Weights of a small transformer language model.
Size: 13 layers, width 192, vocabulary 2990, 6.45M parameters.
Architecture: LayerNorm before each block, learned positions.
Each number is 128 + 32 x the weight over its row's rms, rounded and kept within 0 to 255. Layers, rows and columns count from 0. Numbers have three digits each. The size before them is the row's rms in percent of the matrix's.

# layer 6 attention output (transposed), 192x192, rms 0.0497, rows 70-95, columns 0-191
091:110171125142120113098157181048219153080137152078162102121154095160169077129138118084120108114105135138097124156130117117156068144166153100132122171149091105154110142201065143123183126156255141128159114061113161183159090139147132144171097138171138175132123131103104117068144126098089173121132152114119163173159165098145136149103100168169119118117147116124093083107172127051121135158100087157132130066116169105107093071112122147123106127155157123093101143179143153085091182187085106152127130173122103091137122141129097130077132086095130130142088146105125159090160136127078121140
108:124077163106117084156116133109169152161068112206122116120121132153084086081154081146100094142144157171144095124094122092127064121133104156178065133140175084138104123090196111167124157126092053108124124205068145131130124171131106125110135182164109118158155126083105178167127099138100113115161190149125057105069091182186166102158094165123167153115061126157080105112172118132124146133127174062129137140115156125159095195148133142083140101097129075106099114156103171136145170154095103102141116153123211114137136144149127161116125090074122161153180134159156152128124125083135108128
096:152132152138160140105173115161118165151125080048181148153133097123205126110191073122089141075122143152151150098119171098135118128109129137189175126089098121041119125113116096097103139127133165109133111136109138079096117139099118143184125129124078115132095098101134161152188086101134107148166159116158134105101119094066099131186083147105132113101024130143171119114114165140106099125102152171104177159160129182138161133164154176140164101108100126187076132124187174166128123098147169074097099101158096099089094146112106050165143122152154196119169113148170146137117152156088066135
097:139171158157068108160079142139155133112098135104148125120090099201139099048122151122095170123154105133144105156089121131103133103084128150139137067141110129129124100200142147094161093117143114154126143198194111069154103134093114120167138088132117102124121099136113138074164148132144117161134163118134104164124144140080111080158080154140075034160094140074113172066119112156116126098144078150205133132146185145102154132159167120087129106136154159160107176150167104098144140169080111118150066133182065110145170133157151166149085094149138154075119098235152156095165099097131126138
107:175110177105093125076149113130137121152116101188121133120163145215131083158139111139108120077063084125136152085098143143089134132126115124129113151162170181149103104100166146106175132051089095139152145153137110080190131119126117137175107130151217108151104128066159134159120159091166085145128164107157131197112078142140054175091136128134100146146121128106126112155096092119110140101182144115115173107147145151148090162131105126148100110161100156130098197060157148136067088092096133095187099123119115209154058132085118155159095182093147188091159126124119170113117126134105096080
096:091172083154173107160191095107170148152137103086082090108108103149093158128154098128122037169172196104143119098115117068153114132108136138126134133159195145133115167153104086154162093093136140118144088077093191092131175118153111129155170139078136116123154098182145126167107108095136094140097139110097124112121092134110070090155158128139139158088120115163117077154151142078130117110141114131102087106165090158084171145144099107108118104142113091105115155173133154135129155196119104179080160090151155078144137135044098123098150088109150153175166204098165182205150128175081146171
099:187134146114156109174155064152154107135106143088165158089124089129125088085079109112133147131157157157148162091161117108162181163194110111116173119184110125100167110157161144133127132134083098126104162118106154098129121109146197165116144061141123130140135078064087135120111125150118107052162157120089125167160124175099179088161175123108166221091109190097110099120121164148169141138114116126101131178087121148163145162133061160084130131190111118123150144091071124082094075118147114172148168181126115094102141139147202118112092082061075136134120119089114161157126113118109069094
105:154163143144151129093150135085143096122094129136107117099123101150108134135122110107094128138101143106116128093089109141178137122159130160160137133145156119164102126063090092113125085103150138030148153074133115151160170139182098124112133105151190115074191130072155148129123182035115127139119179124138105237077129164178147171086129135110158196139188170134164151147155145137055077145156108125069186136111154091139109138166101093133056098114154113133125101122091122098130192114113140153126130123107160171124125189104120145164120128090137102103184098133079175082150178109063119129
091:079147179171087126138177147130135121113133109124147168144109123149136075100082142104104153138105180159134157117128177198173122117134091130104093134042136090142125118140115126167117110096143119176160114073136122037193174097107093184077118120149102124150143157035089092129095144064183165136136115099070094140117198120052106126107121099146139144115146138099126122158161117147148132134093149177130158163105092124089202075088185148082176153162135090139124105116112147129124148140123198128094216140132122106136137112114121147078144120120131162172140132125137180081098143176101095110
101:142080127126098164152075044187113130138101144147091127141136156081135153123108129109116089131105169120095189099104082159104158111161115093158141126091189155108155097177145118091125141128114141172152077076136149160139148128100199096099112077125083106134146179117125102088068097125126130135153130144164168136155129116111140121118111124118107110118147102091160112132121093193163109140078142173127202103111153124124070112099135096132134162116082125097134151140065156175095047211196173113173148122122118090182180157186113114141122069158136123106196088139183099157191121138096151089
099:153124107133146121172133175116157092130150120104133139118167052133109115067171111125171147130132117137145088102134116110229138151137110156162099202094142105103087116101133104112145100147175097102119112080126130203107151198219055102111171119108128089048164151124186064160138156060141119108123162148124097154124120150084124150118131152136114173101113171101169117089157168086100114143113120117102129159078119073152176089126144128125125074115151110160168177110130137073136084171143089112169166147109087140126091130111133150134086169111165145123151088127165115052151153194106099143
108:129204136146115113146163149126084149107142125097118157174086098140108000113142129178095096127124064161114128112068163115154124189160114101127180128171166111096140100180124139081157186136163132109127156158137137109071107108093136176153119119087115080136159142119173157136144087113116140094083214134154131136106086129114147151105074168111127072126167128088088149088174155092136116117060115121126212099112132174129126160178078069157182147100110155140118172106136178093082134171108154125101206114155104131105117166170144129141097103144116133104143125077096139128110140152118099134
102:103096198147074090104151099194133142109089063092104108049120079111082162148163135151114158107118105120089132131148154147110119141129144133130169193178035100120164111141149111126132173133093191127114104130109155171128160144150070140101123100137058141147083155110185114070149080116172142085155132175158152178142113163104127149123123101083118107114113146136103148170135159078172218149119159138151127156145089158106155060125142176141138132120100149158155143093103128159128105178151140131139173114057151183100129186166116084143095094158135083151119108072082119116142075137141081123
101:129173158133104108175104119118111126140142122109166157144097143141087106169146087104096087167106116112161159125119139121116086144126092133122132150147150116107115067091124149112132089118119161167136157131138157250102138111164172131140110041144163123123117082065053120191114073092162131139139124104142144126151041157175109130199139100083096142099132119134139109153120088125159190169080205116059162117168148128177101093120126098186069082071149130075159140089115147190130103086163111096132182174127162162172135148110127118144096132108154118127129135090150072163114153117147137167
099:155104152158129098134147119151146147130101100067160140081163131073134074177117112164110140149151065169150092108152138142181149108112117175163115095146100131148133159084099139121137099086117082186132138112139145143128076129131095162164137150153100131115100079077056086139140127186142159110133238111101117131112115113169132142080126179162171099091126114094131160129133112129089133139058104126078143142135141153124068175172208159128140134137145089137107152120161115125151126098103133059102101197182161052173124059188110065100118156088123146159142100173151197138129137144103098115
096:153129131164069082103114118085147140132184107104130109183109119112189139113137157127167076216130127195097134132135140160083163121086098137133111123146118115076070128137182136152164078106149124136088146105161152080152107100186160143101159124064121146160088075118146158115156149085099159140150188117110118126145149159138119124120149086135138166095175126094150197130087063068186099128079147141107090138129112118107147143085095141164117112087192134103146055141138079107159098149064143178077161149104094142106063126152159088144107111121121118181172148110153155129164182197096130126
105:124175137039126097188132161082129127196115111190153140136156118134180158125118139155111122166163093177122177132107084099145111137120163136163055063108136177132146167154112070070175147162133082125145132122148131023163145140083146153107104131112161122100164120112150097167131089053099119173104158139167158110059108084154149139124133143119130166130132157126121116116146145121156076146155118148173160119104163085115193157144096137141139122081097086122055187089151063082149069117100116106153111108135176123135148128136126138121134075104124157115150090153181106177129107131053145121
091:127100183139167131119160149091127140058171160140120111141117104117129154131156122136112100186125141135130142139106115173149124162135191136144097145079191171140090063166094167140104135067175148110103104191122164095092096129117154083130069100136091139186114135168178175131109080156114118118087095155097133152115161152172175048158093122163094098111101150110105080117131067152075100060121145116180054136106112134149159117134201110161122161152160136118123120115107104133107136158145135052071092165179054144118154146170155145083162122084115123093170124157132148172086125116160086152
099:097128079102100138133095153099164137104145105133135159083148107185133181078159134089113198124121172168142123149055137100025112097141158150143139091134148164121110100115142126102127103149159161118114117098099119094131129122156152206118136082074154092082118152181127138156120139049111074139170115151137116150173183149113134123104102114131170116138187106150110157132117099146097098135120111091120164083169167106144139125086170109104155056155162144145154200124142087142181065110149117123123068119204129127084074130103135097063127135125142173086133127216169113152128142104116178179
110:169103151122158084125126095142183148107149177187072088168146091171083143113109168152150141172148185095147163145126140179120108130068127132180099138085173094116130151126099201113145114142090094172098121145126155049154125183098130126119184137138109069211142136132125118147122095143117139141153112159128154140136162127064108167170164091155103154152057140113189110119065101125158128146147115134165122107069158071136170110100097101133131071114156115125154093161069093112108135116129093059114118154135112154145149116125097159154056062102121191090137141157163107078110108100185127103
098:152144113087123114170187132125194094080123127173180125105120073150094123097139153143108061208108193106092115144069081131132109131111105152093058143129153074114059065112119124152143114145126156096102135110148105146143133158124150148084143120128130115186151121062068102160165147088104113184056087162119088119175117120153170158166117115124138105203146162168058192106080130127133160161117136107115130135128144129098068179137111139100074105064212154126150090162124159161111189103135150136133153118114147117174108167125090105182157129123146159135152153139122157130147116100115101141
095:117145125100100209192110126147136145146148165108145136163090127132075161147136105118163172091084112130158109171149112102129129127112128124156106117109119176173149132141119201077174057075180136104115142141088093182147122112133208141158139152113127161130160120141072125145067127167103192118128110185141146105128185158192161128061180147168094141128082138074137104099119073086184109082114105111158117123123171083136096099105089092113121134119105160124077177160064108136179141124129075100096118195142139122138134138121116106107133096088076126205137117150149108075106117061134177124
106:106102089128176105162077125175135140139102047070097135110150184118094188105085093170187161084104102145137182137132166126163129160132095152144060163129184097101180112117156159153151074080122124069137143070073104119155092140120101163111151163154141096202133110115172135110130121128119149075131094139200147172119189126087118124118148137117128164136180113115157129127138160118135123098159081099088140127117097141139141120140127123092086078148150135132180178031064126126163082160136153167121101189139125162110125175173130146077141142091082120179148124098149116080122137132092088151
097:077162116068081141107099171087164146131122114162105153121136132143177136171156106152148162142160140148109098126152115155091115119162107130165070139112146166152099025148107127080119164124158069103208133164139072086117146107130153153152086110146133159135166086121113098114126105097146084127182194160109066146129084125168129106139107144157155103122143137145173119117111129083044119152104073114140204162193160095135117083140134144121145191083121074185122108176178136116121126155111106121092073121167169069162169090115118137153152128088071134180131107161168163126089099137092091155
103:133110124148125145159140029193106137138115136139152126214174176112128093101133174104182175117130084102146124088086071139124132095127132135093081057125190165126117116187180136119118123159089143134152098139086123165103126141116153075123101108160148058127085091151165091170124171098106120143103142124128153141161152147142097115146095151116099118184107120154084115089121121166132093177151177101197161133100054125156115102185088160166171075110154135166083142125070170174125082166142116099068136143173107150087114147143109133171072105127181081116107134140101126105158087121177129124
096:161095225148111117110134137058149142108192139129137060147125118137088122155106130164072133139061138143117087137098127163145087114099113087164138087181155107126172172087142120101130139023140080123104120098139163147065119112161136103137083057142049104135164136184112139141117138113164090094128126102103108120089187108132121196142121144141139114153133129128152136153137110145108145144152114160119130145127148159094118157134145118116155137148103121148187046118131109138124148145108143147099083143158098088121190151151156119068206100102148167174168119224126108179064126124076169129
# layer 6 attention value, 192x192, rms 0.0892, rows 71-95, columns 0-191
109:113104140166172142046094164111137164193160151123054121183142136132132078184111161129070104162093071165103120129142122135099129148105142102128135109160161137081114112107146164162071108139128158120143132170209125123140179164138152129101104117133110154117151131152193104123184143188111071170088143100124147128129151131081137183116126158122101179051143111103145136140165083062151090094104095147150131072127087087153151165097150225114119107103081148117126159100117144149084125115111135132088113102081143104124196163125075128201111110121123142157120121162101107127105159077194082147
102:151098088074126134144099071162132109124117139166119149180067099130086176147188121121152123094137166112110132102148069130084063168152034097167139113142096124078114142138107081189128118131115188104094135133162172104120111164127123114095105151047115141147154215140156100095069086175154156122162138162150097187132119076129093155154102077127066095108190136104145173163089108109154147151130126127094134129116143143065116154080101136126105139093151144159216156118121104174126152190145177090125100132091150110154115174148146162137177090112119169106118147117154163131169110134129168100
097:161169111135167145139131151127132156140127182098150144136176097142154089187143096168097172098055190130080156094140155042127152126153137109206055167093113166097131107145155148129149083152169137067176145103101150174121113163144096119097176129170146086156105120111101133153095100144136150109072129171141099121168121095170154157034066133106122172104137113121073110186126137172124185091132126060089111072165134119100120129171106171138149108086128108142174082109164124100116123081146185144112129125100084103127121126109113101118184108110142143076146123123135108072092140086092172137
104:127156131128106131110089132096160209117140146091116174198153146130157129137139046107124109118146186126097089159193145110123162097141098099112188115127130153090186144112110080119145110105096108148034106138117147129112073182144147106161093086142102104080178146132133105098132146131168127099083063115074125153127114109126116161166129135069148152151155113137137119098177055137139171136112144173157096104163138101098147135169108126115132133082175127113112096117150123174124131169204166170107122181135123132100137156180151121119126158084140109199070166188056109064189097123090163118
089:103100125142119123116131133156091105134123132144054146156123136124160151041148188141162096156126145090112138213140115178133117139117111158120133127183125101114127092161094159133149143148078108149106093171218083157166168121129159165130038187123119103116100170138139110102130144099070067053121139147178129082109146058135184159135083129086097149147138107115161110132125094143117109125128161122165113183127096126187196097110161140142170151097144188102106135115140116154144082113105134071102130126131128079107179146199147150141139107156070177132146077122092106123094086116197086114
098:164132144113139166109128114170110118189137131075093164137152192163112186169134205111150149141134081136154108091101157110077124092089136043162180164138124161155108110136118145154181101094098151125111126133147111147201093108124114126133134076175090120113138122112089121131103144115125180091125097136116093070069086108130144155147112160083099080147141078077162162105162081100097101160126151135111071079126121091114128185224170127198101129155070162124159112094162211128149097150094100131118140119112173165126098104143096149084132199108149115134110132121092139118109164058115118120
103:172103124111095146097067091118147161149158139184151134106164129079171126134102210114129112159159049207093094155117115153133167137110152146107148093137126149107125147133183176097148103112053114145124141128109143106149146154110128067202104140183094088162122144133158110126155119122134158066151106157087067095131121110097112126143145135128127105179018140115128109115142071116163078160155112126183069118145099082179141126150154157161119153135117133111111112164183138118148114177110155064062077184142133128180140159182116116125114129089123160146112114173132074144154064084099110121
092:135149111095169167132180128149101174132163141125121123112126120183161128110151143107133113128126109152083136116094135113132122151132168076117115073147106089166118107186125129144168109148091146081099084145092109128112065078084168067224142149093178174164186103118127137097116149167106143131123115158131144164129136112149161164090112112126100083196110088101140204152090182122075088139120149099107115150151163072149132179037103168093187134092093187130131134150117136153121181108156123124179156148143140112121058109174129077085114069178098119105112132097114177146152125038119125126
100:114129136131166150145128171109114094102171113059152072098134077159099147200156083117164157089128198135134111077139107093137141116067124198129112137157137076073194159098095148145167090162142095134143162158172173094105109134122141113102112124121129182121091099069152103117168134095139082147090114142123105141173080076159096197108129226095153086103153108171150143097131173135128116147165137107134060156124165172087124133110162106154156144121098103101111131132147110113200119084067087099187102132117152146082124137121129168121134169184107120173103133096133198162135116145090127102
097:181162133117195156139108118142127124075167106153076054106173163133192084133111128075152131148137082157120168185128057158120099127135134123182116103160171208123119120140158163086124161114108162093142158167121133152149130133041125140171159163163043134154132158141085138094134133153114141086187132076136085165067098116058142123113116133064085158138098098112078118164130103160182094137160135059110166145090142100126097118159116161082189140099162104131136127122127108123155160120117141076124073160183124104144129108126120147182140103112098140166145112140158096123177070095117125111
105:171095154112171145111199089128120159135121079122147124118143076097165165126134140165202163110143147101126090083119131121107093071068110070162119158133094101133065103098156140104108090067145105155101163146163155112135143182177163092115128102125079142157151162111142143180117118134149176146132056156197121115155166068123156122114118096090084201080139063137093149127049091165121158100140128112087105068186102112112129123125110165117118106086122149126152088123134145149166160153190143062124094164118168092119110123104112148078155191170151131138154093165092124188150167119141114129
101:192147113125147108115159119094168068142135149167143067124117127145078165118100095159126157070167135115153113078100155142139117176088131163167160105103147171125144109149101124139110122104096181140139113154172142084130068130120147143154082161044078121105089127123126058161114148188080193061144139133081140082116152140177072137084104161109155145136180096124116139105121067109105101134099083124107199126136125176182115147124144143111049134174148159128129118119114127143209078156112157162141133124172156117110132104122141110052098119109168148140153128066178168192108141137144107069
097:148122136081156110111145112134125104137115152113114096174114157133079101150158125039182088139106129134139088076168143168141141147150061138115185133079098109132175146091082127115130183115171129135142111103139124081181089127078120115085054159131083115156125157113154103126150177172110120122193170089054137146118109036086071131150103170125162142100131157172115143127190084121164091124112058125166138160163131152120159145139155146142198064129077125114063145128143143132137112131126170112113064104154167079101129115087125122106127160153113080134143165144113159150123145149123132231
103:149141152146133107098109149095094181138124136186102166143148145177129086154121123082196135165176122057067138075099105093121125177112118099108123202110073118162089067171093108186099100135171164124123130090131117094111159117158107110123102110081112152130171190130174151141071098177163128141117101087116108161153148120072134090121102099118120120132157083127210134139133146106150106171156135048151151131140156072151132173148114146115122145072099078130135103107082150133149062140162126073122120083117183172169086164132133139190106057099124127146107163167083165125149138168172131110
090:110133153105133161100131138137130153119167141164165093106127131162084143105122073122062148148097110099158144167094155105158129122154135132132119095119152181162182186128129087132134152114080107046149150146135113147061133143116105089123127131209130084082141180199082108130125144120125178162111072140153121131066135127137139105141126144172105173182108089088153125110125170134190096088119119081166176116138174116137112128144191148160122110167141114105142138100083096092091119164179152054133106141101189118164182148187138118100114037107195139103129131119142121133129038138057153094
097:130074135195104120083054139115154118062133140136118149108171105168120102134093103145111154145109167074075199162163151078076169138121133156079169131147178145127107116138145202089178109128083129098145155110140127176084125103152099112146098125116134153119110167128149127113156181111168121090108110100154059131179184170149168159089104075091107157167126096186154152116137144117119186095147097120115076063154177099110173090113136176169150083129111152132129117196121148101115142147135132142098082218091112115121157151137101141174196099128111168143076103130087095122117156110108161144
085:109168167132118105084150084161066108144031112065117132114120147180176154170073169171098108160108104119106094186116127036135144113107130109174132122148115118128154164140112120110147162178138103150213159085164129127085164103146104155087136187112123107093117100084068125128119144146105150150148098147187182122130173087096119169151079110143103130145115145107183165124084135105115122064143069158068165108176108155112177094113104149187131117112098100132108162097132123093210160183112148136132130103096106143161164160154087133159133165183157104118064104134124098148125124126112141148
095:121148116112101129129093186116113105087116173122113087135147131106084127125184096175146090058043146092152204104129178158175101160118136054116135142122162066110152137121130120130180167108121142083131156130138068144180119158100096067104139184152117086118165158168129142088088128088136122159110137136121054127115096067117201138102105101107112190132105152120106075094113166063155140124154143113145143141140162130091172130126107146140194099133109171128123121149121150098056210075150083134130104101108117169161102157146204115178170116147129120160137115133152142097166182146100147112
106:071158070110135144120142185072121157108185200095170140130125182167140123200092104133095140149106108105114062164088142065078147133170155141156160108166171151113141173129151130163132148151172128092213148141147132151090111115131121177095115140125119164113094111081093208079100116096117144096099153145086130178045125132134155060115077119116166143088116173161072140118214142083127071120103102121107102111125118125116126127088136142106122177133162128187136136109185085151158147121096186173167123141146113096140142106100148097154171114143112072131113105117118118163139126128071102144
096:110127122113113142161115138113104178191080197108134090144132120095130104124092130128093178089106058132110068136109104160184113162126159117130128140100162179113115213123208129106155164121171095094128130155106112129174143148109137094137113122143121141160121122183158156135045109128116177102127125149125078133111114100169175097117122123206162146106090141110087135079143084111150104084206069138158144154108150158153106109078100142142199045124112130144102131143114094143091166126081150103075102138152172149101154123128111116114135125118133135076106162078138080172055203161166097171
094:094145135109151132107109147114129127132180123159117069108156150151158111121103086146165135154126124164078132147113159157118104162201132136102117086117157183125132126080169115173095112170136079139115130066074088128099130117173109159083090105168120126160150067130126115119182145125126123137131090081071104130101114098094096128149112120150193085123115137111145168108159253151110167153106090154132171090119102048109127126201133198168109082128083099170096079100166110098147128085156128127167164110134147140173110097132163116187113136183087122093107062111111092162094187148150096175
100:104155075066128135116118112150163109158159111173140123108128169138167094099163130135140128161149095123102139141118073140114108078118195200135154133134127118150112053123159159107152109174155172089098071124165108125144181112154200098156124100129120132119113125150143088088171185130108112110142176110057126102072133152092145092153124137120153099132145124075112188136184145115127071194135149106179073121171129091127121115115124162157123152096160074101145140177163123142131149122148082076101107108037127155151176140084170130089090062096122093141206092116146147146091135112076202112
101:196093157193162130044063111161146134087163160137142166160121134162149090118158139123112149108129127138068152161118100128157121134065121052120109171139141099116151131112115102180088082136165185154155110086115104109181117140144100095137127117131108100138096145071113173152096140106143153110144097142148178092146103069096120146077081066130107117101097080133123178111156115148143162119094158144099120122106203138121131173111134149107152090111143084170158161125178171131071168096139144099096151116123131170122117241105113124133121059125093157142104115105148185080201183117150093150
099:126142088144074124115164121112073136086181134082130123149117096102133130147134069112101168133137148130132151134158134103150109125105080151139170220131103127087095152131119144101084130129189065172100126160144139130151078144117167119103174125149186148107115110118166110073120161153121147139149163110152144126157107187140152058185130128124133131106182131089079106117142160079179142080135055163081066123154150163116131129111107124166091071109195089064106177076171103115142129118170131088183072111130145172084141070131109170198179199163132099140147102111083105144120139096113137148
090:123114160109050169091116135116127163121156127170103114105174112152128124092144126085163112105080061159107126081124133131089146100148162136097188177108079131144130092166083104153121129174137168139149128108192185122080155136159112120098183132124145173148120147115069079145097114121133163153120146161170162160156157092115164152134106087105125187108094114154124164141138127160151121122086116167129108063175105159124125160099139093126158188109074175143137148211137129089104079109058106096222137143109201123102095135157131094107057073107110142109135139142119139166122059106055150151
# layer 6 attention query, 192x192, rms 0.107, rows 96-106, columns 0-191
099:121135107136129108134118125129168144114153149059153174154109187078090122213145160122147107170078167120104162179121125095092131172113142079096092057165155104193147074144141126111160086163113138113081151132162117200161161129112092125159140052129117166135197136125111131149108131124118129148169141133157153127075142177120136102107132072124161127116068092150096085111172128121173106129171172076090190110159089059110110057138147076109116174207173080129157105127162150180166087118092131110121131121125118118161109115124094070113168171143123133146156130066110115108130127102120084105
101:131128093131178101131079171136106117148104073099068207160167163175091144097122131089141099092126156180153112107072141134155121129132121133150132152161086086102129090156132128093129160115078146063161066168188104097112212137137085145179119072187120148124168140154151140090116061093155126161132153098139127150146145093149129159114140129103191041109129099168116111182110154131093122178134136099175136124118098137118066123146123141125113109085138038090156129145153085149145089143177166073166102137124114150188148103116141052098135122127164114112201147125141153148140132171096102141
101:055095166123104174093059111065168100126228186155118103126148139099122113112093153104122081113142148185086098137111094175164158147073138089107175150129185135122085160077120113172165121105168153122153162120137144098163138128130141118096109069171135150159117138159169094209112111140141117112141122085066133151116169156190110138126114129137115147124108149134112075128074179089108108167119093130157143115108076120060122113095104132134138104121120156154198173128101122146138127084182140187118165171120158073118144105101120135096127140201116139089168092092139179057094117149117173124
101:143168104101155102173125084125141140151126213196132099061138135080105106157124121099150113197118106121147147135135090113135144056123115127142112067102166160141116091062139096108120108110119097170132171152117140069158208146164072214142136139101119140166163077134139151096139147147225192096105157117161140169153079141103152079120131089089145121125105125112155109145159159137087118136173133124139128093100160087130177093095153164109137096118111104106180133151084177091109096135101159120114138107126189083125148161132102097070137102111121047119075153161127152090074156164125136149
106:108138143091120065087131153174071155142174170113163116094120143128133051108133085105112053147130136171189088191151134158130178192158146123136098135126126160114123161123075073103191121154095133088165132167119157077128105119089151130100120109053133152089167105150162073099110170106163131128073142067133136111114182104131143152115181159150140078132160081113130101161177131108124144108136181119145123130094108097126171071086111133103135077077154170126123128126103138121091145089149164105127179179149163158160086108140128185171117168106164147116144167045163129112152120120176175083
105:098152099118149120154112127108171163083073090072212097136153132139111134106129165127078106054147153179121120120160103096095189135099127114125129103089100143125085157115162066093047106189140177145106153181062154105161085095138136094145162186067106171103083125099128172158072159148137179170109084139155159122082110145141144145092101080138128194129102116141122135113069097135143155131103107147153108079181170087159156153120166100117122158134107097157097143158139168147113119146125125161156144132080140173194144104139147075114145145165148115113162146052089109149143088162122157179
106:137139187101161110135163237137122150187109085090112090146141167134167144142107162164121092066161181115116088129111157113168107098104126193061098132090116101108171129103187090138134067127127111126125169121129154096132119147161100154123170112085111114083116108114224172166162132128092107117130120104167134169117094084112122144132155135164137126127149072101099121122176165161187136144090142147065114114120179160095141141113110124129141101158128073199201103149092147144096174151105172129095154108126096076136181094110102150138106133130105122113114098174118143141168097056131050086
104:196174103124138094103130054180127106206177181152138151106116119138087167170114165111102123137198134167075176105127098149076174077121134074107110122104118138062090116186115138138109135099146051128109136117069087093095121155119129088155142122201098141095101157144099103122135132075139093166157110063152140135131067114090121156118104115135110158131126149171040121080137191128126134116075126147078177151120123120158143151127112133153139153105125140155121114129144161190086169124190149134173102197064116093100132131134145122193166168151093137141145170077145123094138138135133141134
098:108141122142178181105140144156080176033125060092156109127170122205056168092182120119110157071103170139130125163163098144105110134107070190102110112161137143108088130144171185121138074140159118101196142129105143106145092092093158149123188107117132181157130110179152120135119086122140126109087096141174111158134110144158143104106087133113091118111175111120122056116154128130109116164112141193128099135147183149100128126137139168061074108143086082101101134181127132104078144142105084208131115168165083158089137111160152166107168127165119119166148147101136183084153121116101142084
103:134090123105087184124142142106147125154209110080151163112145140134105081123118178135089179137087162135151169112089110152170085092122123062134103134134118107173160161208069190118129034119113123094067141147124155124189121106120186104099139150151125153151109100109119093136119095186161081152103076085118090165133116121148098079169105101114153161112199115123122109142107139142131148118140174105140139211123125167150158149114105109157108103116093105125090108177185106052179160103112171134118110079146126201144146081099138086145109132116151143102146161094120081090143160137119060159
105:173111140102106151125137109076112112089152102088144176048146138108095145164134058126190074132160082192159113105117106083156092149153125104070147069094121138086188133105153079177138123134176139124197123138158146108177157155081139108113175144137130094143143102106132134113115145101124132123135152158129132157109114126116127122109163134138143127080201124094098126060118110119112144104103098094129162076189090178174102177174132105154119115164145138106178109117078071075099067071179120113146108096136154188149181108111143138124129128169232147142102167125148108166136114110105154191
# layer 6 attention key, 192x192, rms 0.102, rows 96-106, columns 0-191
100:144148115122101144108169123152112085110179111046094111123098138103135102073126119094121128148127159158162121118126150096111116117112106076157092119100152130134176098166062137083163149156160211107174092135142061159187094150119160136141095117134153171140170170086152095223126134104143077148191158099090102155093149174159141052185146099129096133118198159081149166138073060094182125101027158140100134161105077093131104106164129146142149094104121143133124068109096131142119123143129112141151147109124163127140135151088169100143162116155133053119147111165142149116163149152148128155
101:158141131149134124093113139166076109053060109087126200139200080170095106095142102099152072136157091111147153169124110103105134196167166121136148124149138109082140129093113102106163125102093192128188081147134100023139123108125097148131131134176157117079143121094177181084123105112148122163127162086136125172151171150150146139105121081134208089122138147136114131195085108148090085130127119085119176120128094140098052099140164154098124121112173124119134159124137128185103088160170159085120100148162110126177187154124126164120087112155156095158182125159123084126072164153108134104
098:127080182170149124090182114084175134130231133118150085132127141152113194119152150157100110180128105119092119146113062124093136150164173115146094137142124183174118126055169100084070131123204133065117197101116155150183126139108130095124165144192150145077158139100160104172147168117155137124136139143109100136151183170154099105122150121115139107169103084152108106149100081086115132073119093098151096091172157134107100119089162067125115148100155149133154143111080105108092131040142170182140113152119108088089126109103098155125151168109113165065137080117122133097121130167188131108
099:171100091150155156098118130125180127123153134194083196131109142130121103140148172167105145122126147129085140089047220133065176132101103131119162073139074117122096101119146119102096136089151144117142102129113093125116111142144139145129159151132127106107165133110125122156135168162098088051101119135127129179171136204162153155144079092120165144135135131137095133077142149140159158129123150123151109133120152174155173116112153067159058073127108086152151162123111114129135125138081136086176119069132127169087166108111095108141139173099053048204147139122117044108161206194120136121
106:150083117126125108128133118128071144114122135127168144108138126122121087179190121065124149161135052152091106203114151152116168135161091135127127129134147125194071074179095103134119095151137091095161113098134157129139154175081123126134091089047177180130139127159136134112145117082146136104104158108127147129167151144158185120146117114067165129142187067126115100149148162111107147138148174116112117154103127135186147095086184137184168096128153096117116212122070051080135172070144139081148156150136139073097040161107165151147129125103136159081103098114096185123155173106154118101
107:111111170085139155173125204122134127119147113114089120108161141091140096129151166114154115095111121102149132120192100074145153115155117115131101125108124118094147158121135130117086140158123122178103150119089133108118038118152162147147083199103139168130077168096168115146091208124167170118108115141090137194078048130139186167132102160122096168135126116127093136091089083169122123128148160097158093130085137142155159172087157138148094104116099105152176172058142125130132145093095104140128165157101187142144132085079085171042119104116155111074146172107102085161140142131132232180
103:140158208066146140152163178184143079152105108097099107178139122105138127058098122163148104147070118162112097136141159131153088157162140099142113106120073126129120068129158158143098191110123108137099114069108138099123118130110114126122150105108118108127052176155173126089111181126100090080116111092135140107135131069147095127150104172149117128110159143134157136193181230130149106109104115116101194097104126193151135186146164169139155114130164087120128099114120149115154177087116151117097117129089193129152114048107135166087121082185064140154068142107139156150150170195114139129
107:112183098094121175113111072117119155156180149135153157109157112135201099123154161102140127131179132093108168107105074141138161131149135122121121168114085197085139112109149120120144154102139161163125133146094122134115144140132205105104141078144127180175087139177045164126123147113140128160142153119129140134153092124077122154201091188119121151084090071103106043144108105104195125141100098160111167146109119123174145113084077101132152117140107109062117049206123111095049099079133172119147121133113171136186190080100138113161075166151158114105124112108116104118137101146162171103
104:093178101143101095161119126145151136150157120139071132094165139141112139151175142114102097107160184189070087173174135079113192084093116091173107112111119121103159135155139150126153110137088081092133104111162202170178105081110119156142182153097122102085138125126115117121108073150141163128137148087136128099187090092137141171135075105176180098076090155108155142139140116118155087102103100114140167128135107071099122155097096167109118061109120136159142101172150111101091140132114061117154144139117109067139111164064125149078127135125177203254090162123104154135142119137165168151
101:062122161105112119090146136136083123130134133147134169061216117089117067079101147143161160200140161131098169142144073139142131055149134112139116116094146086120155140123083112109112126168138112175092190121159131074163143144125073164122122152127104141182195065119102143163104112115162101154168100074103122120109140169133158087116161108142043142139119102128175126087114154135063114105162100136122185172105087086139126109116211101056108140105124161107130144125160152098148107150114198072135100138090103120144106117153167076119126158144154175121111139108141178153125197168118125176
104:133143094137105126170166095100069083136119150154093165116181109094178069122210117131130079110144056174126061112173093127113105128142123084126069100164141098095153135128134161149103129125075116104168138137111134131134144046096144100136128099171176188093150117076130098137113126102142121072157115142124150095100087124097128105112190116109159105137163151110089109151152174147124130138199105116104116138145083170130146101170090109141116148082121121074168188117155102147095123111148157202140174125057176176135135145186143122188163109145134116169171170149151119084169129164167050109